Part of a small language model's weights.
Size: width 256, 3 heads of 64 (1 for keys and values), MLP 704 SwiGLU.
Architecture: RMSNorm before each block, no biases in attention or MLP, untied embeddings, shifted keys, gated attention, hashed n-gram embeddings, a smear gate, capped logits.
Training: a variant of Muon for these matrices, 11340 steps.
Each number is 128 + 32 x the weight over its row's rms, rounded and kept within 0 to 255. Layers, rows and columns count from 0. Numbers have three digits each. The size before them is the row's rms in percent of the matrix's.

# layer 4 MLP down, 256x704, rms 0.0838, rows 0-255, columns 96-127
100:180140113163051141075106157160090110114111160121060171154070120076131115132134106114062064048169
103:146100140160122105067146098168157172125181105101114065153221117096091109105156132052163100116163
104:080136126083144116170150088179087193082147136148094139113161159080167158149094127156156187103144
102:208143123127139123149107064121167171132112094117128124103131139069136113101091079157151131149158
099:086130166124092151115185096109125081130159109122163108152115134128144110132094133094148094140164
102:172109103130062134152105103091177190167116142109083110050082086159110152191099168134141109124090
107:190129144127138108091157161131103168162158102156097131146209104127079091094128091119061139142091
098:105145145125142142149136131153116120094165161109140122102116110109123039066156191135085084093110
104:092001102166136099172179182154140185097161125086107163119133140206108085125133124150126141118159
099:100184165093126184179147192163086116174106095111097098119074106065163096104105099138132142071118
095:128069130081176128117129117154160174108093170177157099088106114087161158050158101115091119141071
101:136152143160084146151120114122102115109120150166131143164152161116114207094151078103133110144133
104:158189102125088087122095083130147142129133082125161094108144153092180090160104129115078111152149
096:125140115140195151107108145151110141137079072142182148105143081180125175154123138076135163081186
097:107130145142137172119113126089124156133119162111133132121200126083055143071115140159149175101121
099:070200109135114096154153133111089146136113122121113108112203137146172060092165166134180083115125
101:151146149148089132120162137110061126076140129144126153131172140076066101094064111085193162113108
096:107151139092064100114138146124097165106111129133112131141072083139154143182135083144179109138123
101:144130160111167082174154095121149085112160062115136119165229093087127137230171123182125091155132
103:144125086158143135199095138111161161142155145115146126037117078127135082212101111133111136165158
098:179139145076080126129104114156146167167142137171180132123128167130150171115073142130102129130113
099:162135091100081086105138144202153100149096149125123166133125105176193100109126124087178125118120
098:121107085163120100129166134102119043103144151079121163116142201156130128195137134116148128120186
098:173114148124172135038130109103050155113148130158154139128109104081081112122086136100123094189114
102:171111126019121114142109163121155170128146144125087098157123051144161125126118084096145141128091
101:148162148101203197031174134132111166094101066112079123095112109140106105153094099157071068097073
097:102086115115160151139105141078110146083132156110133095136165125170062136145076123188148151153093
106:112242126127162183112185107083129096101150076108046120108125118121116107123150090105100104133090
099:122107129148144159136121104150158122063168117088106152108117132135095175106130139178122139126113
099:119143179055128097185154091138135139141143133103153097168124129167165066192107102142115162135091
100:154111108122042066108218122065132117119136099145167176126161103135099062086128150107129149124111
096:075159120133160180110153147168151113120138120161160116092095216108168123139114159077054172167178
109:124145158149118090188192112135167191200142155115187158106103071163113149140125113161134065107116
099:087108117154146120048149125103166169139138055161171124166136150134097166088136141116157116103108
097:148115106119147127081116160106171127133085136127136065127167114116149137130161112120153097125137
098:066120143143122064160203139113103064120120106159149108097143149102173131085096150129151129130151
100:102129122108152138097158157153150112130063180144109134129135126091142092169126080105098107126123
100:161089132117111188196138152144086128148094139161167137180133103065129079106147130116093070129142
103:091110116162148166055090125080139190203137153126150099200182108042107129150164178121172129093163
100:105142110151160153156081087130141085058107089128128131108120085118092134091085112131135147084138
101:094095170104112118129152115126172154113158077087098140017116160103174115129115150134148106119125
097:183115094177175068187187119203140152088133147129061162163166111116087105101144094146148146143111
100:085142135187097125104150154132115121082149157137120078135177140182126153078168119130107060150169
095:129071152122151084182196089142124123107136070129124160087103114153143091187131124101115141143187
093:117140130145122144126117171154168109152139155193167099104194176095153179113113140153162140170121
092:157180163131142115094131101141170093167054145147203105163157123144115152200088107092152164078168
101:095160106077111138126171142164159089187164117140099099174107162120090117159118144036089100142132
105:023156097149084139151168137070110089181102165196117118108105108103092131184118130146110170158135
098:166151142102160144147122150108182109190107139122114090091147144062108049045157137114078140185110
100:146147147097093163114150170108117124136170199105086106157164077079116138193192141103131128121090
152:164090118088126107124109122127170124123124141108131126189154160122134119123148108152158134198107
095:064109137166158188124078151167106123128149136106150147127124110137094127156131141119133150133169
099:107080167123164125072126123123111139093172149136172141088135145094126160178109099144110150159140
100:214177127103120145188124154121102027127094078151146111090126119120123134143158113102126116123137
096:047183120115092140095125119107123161184124147162138127122060089151080167151137163089100176089092
101:186124170112106189089165129127113105109125127164122149113069149094141143136163179104106067106095
094:194109104174143216107133142116136113186124171123135150178101104110080109173128104145123139117179
093:091176163177121101206149108114122117150097166149250146092155142096183080169106098110083145144110
102:099166116079090127178160158156124169138094148120149133116073059114096114173125158123130156118130
107:184168169117150126133128136136097110088092084103154079154128089118108182097140112123172134083107
098:132127133127125080141096129160106123178124117164153135152144179137107030071156140095167074077128
100:101142133134084183139129131069118102123160143125065145142109152150124162125125159122119123117104
112:098103161152127143076116099181150137126151140128136142153101119156126154151130166146121155140179
101:121127154092146138130200150091119142118120113111169161126086133140126151126078127146161127125119
097:119147140127175136113107161137076144105100115158164134121052107105107200156067111197138116064109
105:107086166178096129071076133107090113094145168167126118136132118146084127097124133150123122159145
098:046178106065119125139129136147111106153075149195146157148140102110137092136149103125202077131110
099:133084171144118165156040173154136170138072134117137115131095145122162160184099088105133067065132
105:150156143102180076186095111087164138103145115114111129143154153157180141116135139139092137137108
102:130080122147109139191144103137200142131163154141134100098135112105135113122169093103104170125108
102:118121122116169116090133169107193130142114156127101156144078153078079125178131114094135076100186
111:130091114153169141153118152192136098157164207118152158132155095106089114161115147115115138145125
103:124122167126157094132111172155098074120083129140137069116096099140111126135095084134135123124181
102:136181105119127052168106122095130115159138144121059134173075141081191132137193140144117165184110
100:175123121106193123116141139122084085136130143148128103195177139111121075100127192098154061131116
102:124137067155166123127184088088167090181142125147072194102075131167070147086091138126154148120120
096:083106119137109091134170131083136100070127168186041180132153154127151086204091117100089128092102
100:134117115100174214128105131121177167141192079161112141091149174110074144150083119154102137170143
101:176083096159210132117186097087081156106119098084126143142164127190174116173156158130106145114148
097:078106135104130157156047121125131201168135169078143118168164132130114153101127131149174089122118
101:164107088153106109082131134153133104136036136176148118155109170120131123163107102105115095091142
107:111120174153144173126138108135096157112159119109150094096122098108120121147118127181125133124095
101:062068122146102134124113146095150070172113110042135158156138115098177116201105107089123220106176
100:180152159076094170105168154187187143179156182122108109127096078119196126075083117128083146118120
094:035112146100162090151149141105114153145166105115126131107105130106100075114160083157133123120127
105:127169118165158116181145096120115129106147153131128113096145106146145098120141138163108142165139
099:163179136126144183112117104099164169158082177212147138105166176176114157157079123142150129116127
095:134140131100159125195095092163122128159097164233079132163096107111071147118143144123211141124163
101:191060095152105077198147111110078189155131110151156088145109110111171129118085130107116166114206
104:152152085135098139123118147100099164114148129111089162126091126146112166131086132128142116135122
098:128125138125150185102160093115107093118124135101000142161121212129040136047090102084180161117115
101:164156138144168200161129072162065177109150124135175166194096114192116147027124154023097104090103
100:140098127178118133139164102109163095087170168111080117115080158126152122020120158137093123116079
094:128085126112185139141063170135113140138117191120177160139068146112149104089124154145153100116095
098:153047120169106146136081063161121087175125142125109157102136110103081127118084090130125114164124
105:205116094163159150125153151196102129056116173106064131092145121169155141112136178160137141088161
100:176137148132135082144150169115159159079179150112127138108137182180114099163127144122086087146145
095:092155139152166121137074160105148201092130173125190118172091082113187122060155162104129123150138
102:130126142160103147075102104111098131103187098133107131139147120118124148098156163094179148171123
101:021157136105121197158179198142192101141154125085139172117073128107154121152151127126114094148080
100:114121156142134106114088143104165123145124099160083127137154139174099182104096185131166142088124
100:091176180135137130157075062195103072162142091137097113107068139116129134162103128084139111106146
094:104146131175084128207125124101138100082137127159127134164174190109140157169144123154128121130178
100:073094087152129141142111115096120153207079119130180139082168134150130133099122060155183179116138
102:083127165133042128098080144178152096099140095103114139170137065128104101143149151175151110131150
099:150169130147109075128089107129072133135088078101107115115131093038119135121127141099120149127095
099:181141120146183096118134106117125099090172152079081087106134100105135138152144123161098151112158
098:157146122087105135106130080126182097143135186177132089174134163112147160071092078075180132128088
102:152132098126149113083093138154183149090090160130168110054117156188143074144124123078069094155180
101:136153165084088150162124114097096189124124179172149126075094147122149143056050127142084058073082
103:115137117152140147147048075106097123110102154165082137130118124126115085192178134147103124119135
093:083155135129229116094136151121119130185136130119090096125123128123166132080166107133139121135126
096:092138140098174132111088147156184135101136150120160114141131102138123137100073133105080136132110
097:075157153139096196116131108139137142054147118094146105094212137192052115116181166065088137076139
100:135109134140086140080149134139107107114120112136014142083175135170172140136122138130125108129142
102:140131143129137101067087139112160148117136097121135150174083114163151131182117137099138076118105
093:169144080113155138159107084122103085089163095132192126098146081177132106096123149117131170132131
099:073083131116109123123081129146097044150127129169123094149159120156133152163165163136151142161149
096:085155145133138069175121150119159112144087167165099150146079096149160146064067121161131105060129
102:152139104158100102159106152090089132158133094149084088083137105156076149105100120108123119081151
096:094169132184181152104083146132149127126151087137177101100196092091109090137127121147142158099097
097:119089166120073126118095143094106162181187098110116110099085146156095144080087137114092139077221
099:104177122170039122072159124164114145110111061187178154099123209165118112096164157114113101182105
103:125139111117124091081163170083157165148127144117070133128173180119166155063123123182129090195114
099:089169094080156129147181146130145194106114158123115103105179157088132128171117145162156105145175
099:115116120145097142106175153139128143135087103127142135161141203114138094167106138117073145129140
100:161118125179119100045130133117133113116139190174118089172098162129115107135156180128155089184149
101:090111174124173166089081147097171096140132153135209173152142196126119198065074173178150135142126
097:122170133162099124179163103169131157165137078123091111177090107126100097177168137125121083137203
103:196077130170084148112140144156149158075110106155134141205143101198130126113154090105141108128187
105:102127112170126109157094142168119144087150110112095124148108162123110126158150135114130065066168
102:108111165121129041102129132075139082117162098092138162135071132143175103191128163110123109118102
098:118147119110114121128073051073116147086098116133111149148147160135158178152150115116182105068097
096:062139137149117171116108111133078149104107105159121138150127134134103172119129144100103098117107
100:112140091132158147182090153161089115099084116118149140141122163152191100127149119131145133078127
097:103095108171158111135203136155145148161112140110122137164177152156167087155169098168126084133153
099:066104121143062144115188085153117151069128148128130141122170158078134049068083122161162078094151
097:071077138143104059168104145118116130128147118104109073147131146117123139102136145143177137060104
099:089154124173185121108111126141176107099097195153119155091136103160153132068125167166090115160137
097:081143093109090081065091153150131189117125157097147130116133081129071095138123128126133162106158
098:116106099118092100122094125122140141074098164095129141103192134129113109183112109137134101121116
095:101163162107105128160139098101165137118147129110110160109108123132119133120124091169075139120149
098:164161160160125166110152100135117106162126105127166096128117144108161088163146148103134122160168
101:075108128107130149115087125119165130107131130092133110111120157179075099112105173112163154148117
099:134124102100152106121143122154164153122148079157088164162133127107097163072110049131100092171140
097:127125111142081128146123154141100144162115123121132099141171171097157141123144118116116102097126
104:062120078117148092210135065151150102117133126148177116162179121113147125121158084122132052076173
102:194125166056142171081147122118133066138097132082079116141110152094132140149135091164135150128107
094:190082140094144104109141142134116144115111082163093079158188116074168178110160120170115093127115
097:086087107082152097107113130182119135144095113154152146071140159111156170000122146121172150141107
102:108135147125199210079089136114132094125085098132120106106115162135117083098121122112143135121133
102:072166083133124081124141152134124083176126090130116147149110118165145106140119135087088147155153
099:094075105130095141111161128082113150185149111149122199123166055155177138158093128205152177142165
096:147144122174124171073132167134100120085085147182109152144141079072113129096157154093109120143113
097:189128127106205126096133107147138076103104140122125145136152134133141139083105122098081114128159
104:150117129123097141115139118110119165076145128109137174110088097154112047153134172158059150135129
102:086143157110055146104192129145121108128116074141171111141046116087143134137118118124127164091140
093:114045202133148096104146107147129118130153150137122099134146105101140122123122158127131145142149
102:152113168126175180135167121162132146142088153111083095132124114090171153078121114149160095110143
099:121103118158106102187085118051169130136148093117151137093127094130105100101115151115174158134107
099:127148104106170085135173147131185155154096087121138143073092139163171111113197090137197158103160
100:165123133158103113046170120167153146139137096142044131107120128123171169101143129149157123190137
099:137126169122076127053134166061131166142105097096161101125097073166130118166095113134155061147158
099:230125098118136110146152187100122129096119120117074105080142181086174160128100140109104152171095
103:101136104126162098143106132184053099150149182167106153149131074139081135100123098127128140095075
097:105146144088097142083071187174151107149133106143137098198119105164103119095112120129157166095123
107:107106081101100094120148142048113123094074154150212111176101160129111085142168102159098191128104
106:106141138177118168077116099078187133159153110098143159118112131121105173125170115129144053172114
096:135187156162096165088091163079180123081086164119120141152120152130154201134142095084131103059114
100:126124104148169170144116101131134105115107107135139080180123138147043137138107154078132078141117
096:104122144176144120105107147106138110151150174083110149131105163162132155138104105151148145120133
098:109138134167147104175186221138063155127169173096093128096130153057069166214148127152132144096096
102:106114165108130151110116103144140076177141100156139175140131180155162152097178131151200144188132
099:157159127114136137163168148144149116149145126113157133084099138115132099170097145121138050170102
095:143085131117140153117134083141128107102170110125113151121183159122128118160110131075189075135106
098:188107092126088165159140117118178162145141060121164115149147141176101096067146141169158111121118
107:120160136076156118183135127164151153141135190146171146204156101199096154044149140118143098110109
096:094119139101168099129144123167132135081131136144135150084113139129091082118163159112165142145058
101:097153100094099103138168108089138106179183100153088181152097112107184118111166108200126153109058
103:098099106134146115181139156142108153211148078148149106142173124141078161098106121084137081113151
101:099136152170113135124145179129162070145067085189163079144103127077101151188133108134116137121126
104:074126133125086121119143131155102112141140093128112085116151118171142140135111139118112126145135
097:177145056131123152146132108128163122148090136149145186162121146111121166069119143087082146180114
105:147101129153115098189130091087131145095133119117102166125163119102140131143138166117105100143182
102:158137095088157125137143100092164162071123130163150175072025122129139131117149068188148147114157
101:134179126135165124088152111103073100122112115104167147171099154171126107122173092157101102123184
102:029078120125137131117076112114151144117119090090196184124123095109117082088151120156062114185133
098:115163118136108148117119150158118164105105105085082123116142081128061146117101198088108158092180
103:143135166119175178149120177133124127118141149118149180163140156104135143155203140097136102133130
099:207075122213095151063141102170156149140177108122102140153127131189117138112174057086133099152172
103:080120133102162148065120111131091108111129118131164162178113064132113129225154128093068145137084
104:069182134104144166152137162093122041073148154180099111146186117089133153101162094127096114124155
099:198129124156101086109192167138072152106114154163151149144161188110123184126217076133137077126113
099:147139144113123116180102123113122108152190105116156147135161154191122157100121186096151102169139
101:155135160088107130132109078137119079106147116115194165127134146115125131072193087143112112141134
100:169149128123160081127102117101162136104118104114134154117141146099141173104093074169162151160115
103:076183172152137145090159101107118140142119078134115152090111180124165103180069181130133038120150
102:137135145154202171179112149023184157133187152172138121056175169115125137079126153130084080141148
098:103150133112125131169137137125110143126185097161125101089181133132164144107106101151065094130155
094:201142113135041050122162126136170135172155145100118127163091073135142111081077144109128185180102
101:089143126076066127124166154110137142124118133181128110125077151098138088062146118143150059105168
099:142130105090183060209079163136126195148127103110128169113097140116123159102146103164158153171158
099:074116163128100127157051121169162115127152161057135135078081154116167104162085125178089147145147
098:143155149138097089138176084162128124111108196108107152134097135148170100162114141104127107090080
102:125064146110085156098127145116206171164158134064122127072137143104118116168134166171102095118143
103:098139129171180147089136165093105102146151083127132132162136102149107172126204143109073166148085
102:148131140107134131159140127128122106106062106167158159103148150086129108044171108121085075119105
102:111092155098126131065097119100122104138152064054128094119158131130117115146153175146094153069120
102:143101146102190142131139124133126086186150150150069096141171133136140109129100110084089109213093
102:167099138134121178068100148143187166160086060114148052102139119145141177125188152140148111145098
094:109106126119138141150065070147117168113163136143134146122192159087088192127169117073091168151110
098:067101105136130133138135133111082157182112071139104114155129113142128097050136095143142140102112
101:152091138161107163065120147111125157113136123088111141074122118106126136128196111125122141124166
097:111125124139114139141112142168160145085136168142183083089110083129120083140147098111100102098089
097:152158110111131106114111094158107117134151051058181141132141138110145177071093114120163180185140
103:104086102225118145120078108125175160079238172106091148171116147108073130206146117163099078193077
099:130150179119091155149053099106149099176113076112088133136128136125147126141057090124127143142120
100:116135144137146108114156174183101108085125080127121116145188122182141119150105140128112131129113
098:112148127142149120142119119082112111146113115143099117164114179128153164124148142132173148160160
099:181122117152122125107095097115099153155172109092138151146087114128105067100108109134118172150127
097:088085123175160110123144171110136178105137177143132131132124129080159103116090127071141070112137
101:156068113125139137082081106169117067147099169135119135119186129141110129124138155084117160057210
097:151084113177172109127144139112115090130117116171195116154149129089081173133152087091120151092134
102:113115160113101150076141124112081106087141133122138104069083111068092141084116135089122157124153
097:189115072094138095143111126114160098112124106166111141157102133142103118132199113140134134145135
097:092096111130091129181074138116143141178166126089153147116095137119176156050105173153143130150117
097:074145118145121082125114143132115108118180096104148130105163056127092125187124109154112072104153
096:134209155064164122130135140216145104100123106140126182122103118164159137092159105120131102140100
097:109112123132131162129068185124138114075124094144092215119162076126176121117167174139099099102146
098:089154086136092073155107105184125054143163125127186125140141130091102117104093172134163114116098
108:071086112167111171083103180133156133119174148118135148127190115140162219143089101150113122181143
102:094117119139112117183183132170176169122141139128130117136128143102134124156132184137150083126101
096:071124121094108115133158161170084133144131176132149118221107113106109143116139100092181126156114
111:114108103180128169147096139154127072119088120113142225104146047149092060059094080135156143103154
095:104082095113141122113103137131113100173100142103125095125144171185169146112124122140128081141157
099:135139172095151073113087089138130218081173185114176138120136121156086141165098137208131157147119
101:098104151159150149149047081113071137133115104185081127123145115130137190121147137153143106075110
102:071063146087129121110172184123179147135124161098112159133129113132117165119148130153101160169106
095:160108177088120146159131127095137081146148094150105170146167140120120166165149154154108160067121
098:060106120148139154166096130132132141186094104156168067083135100115119148126155103155119157132113
097:147136117124151120092108114149095104135143125101137138190148127122075141103102117079118162135131
098:102172115110178152154101166140170118123151107157162073102159128107155168108166125134121091093164
098:159133150150066111152118110082103083125113116143130061118096153143145116152117154107129179095157
097:168172100117057110109157093119106156056129133157163119123065114104108113094117073162113111124116
103:105143150090101195129115143136134089147121138166128119159116085076159108144130185140200153112127
101:118176113131136123093118107090168110129120181077138149143114096197121152190147100165077092123082
100:074098135091132178064118024107119102134151123153169089136136089181073153070140143134118071076108
095:132099102100177111076118119129121117103089038135072151079156096127113146101085158156128091131154
097:128150126192148141139147085117122106139146136083115131151157073148092115060099125105165163073130
093:130089088156141165075105170145093122139112060107142112088152129104124154082091111144144152148161
096:076117135106132123104116118141131150104115077131134156110078134167103135128132169122139165143146
094:158118091130094133134074103103157147082114171120063139152142094152120106165145125121090122091103
098:079170085146110077166052126150096128107110104182129095112129125133133143123098161083161192143147
102:070118107145099114144157152158116088155158193088160131125091074101041128158125216156139108169099
100:072126111107183161151122111100115134100131123146087067128125137143161155133153117110124136134103
101:184148124163135133152106126177179175132134208126132080094163143119115178118135141133111132094126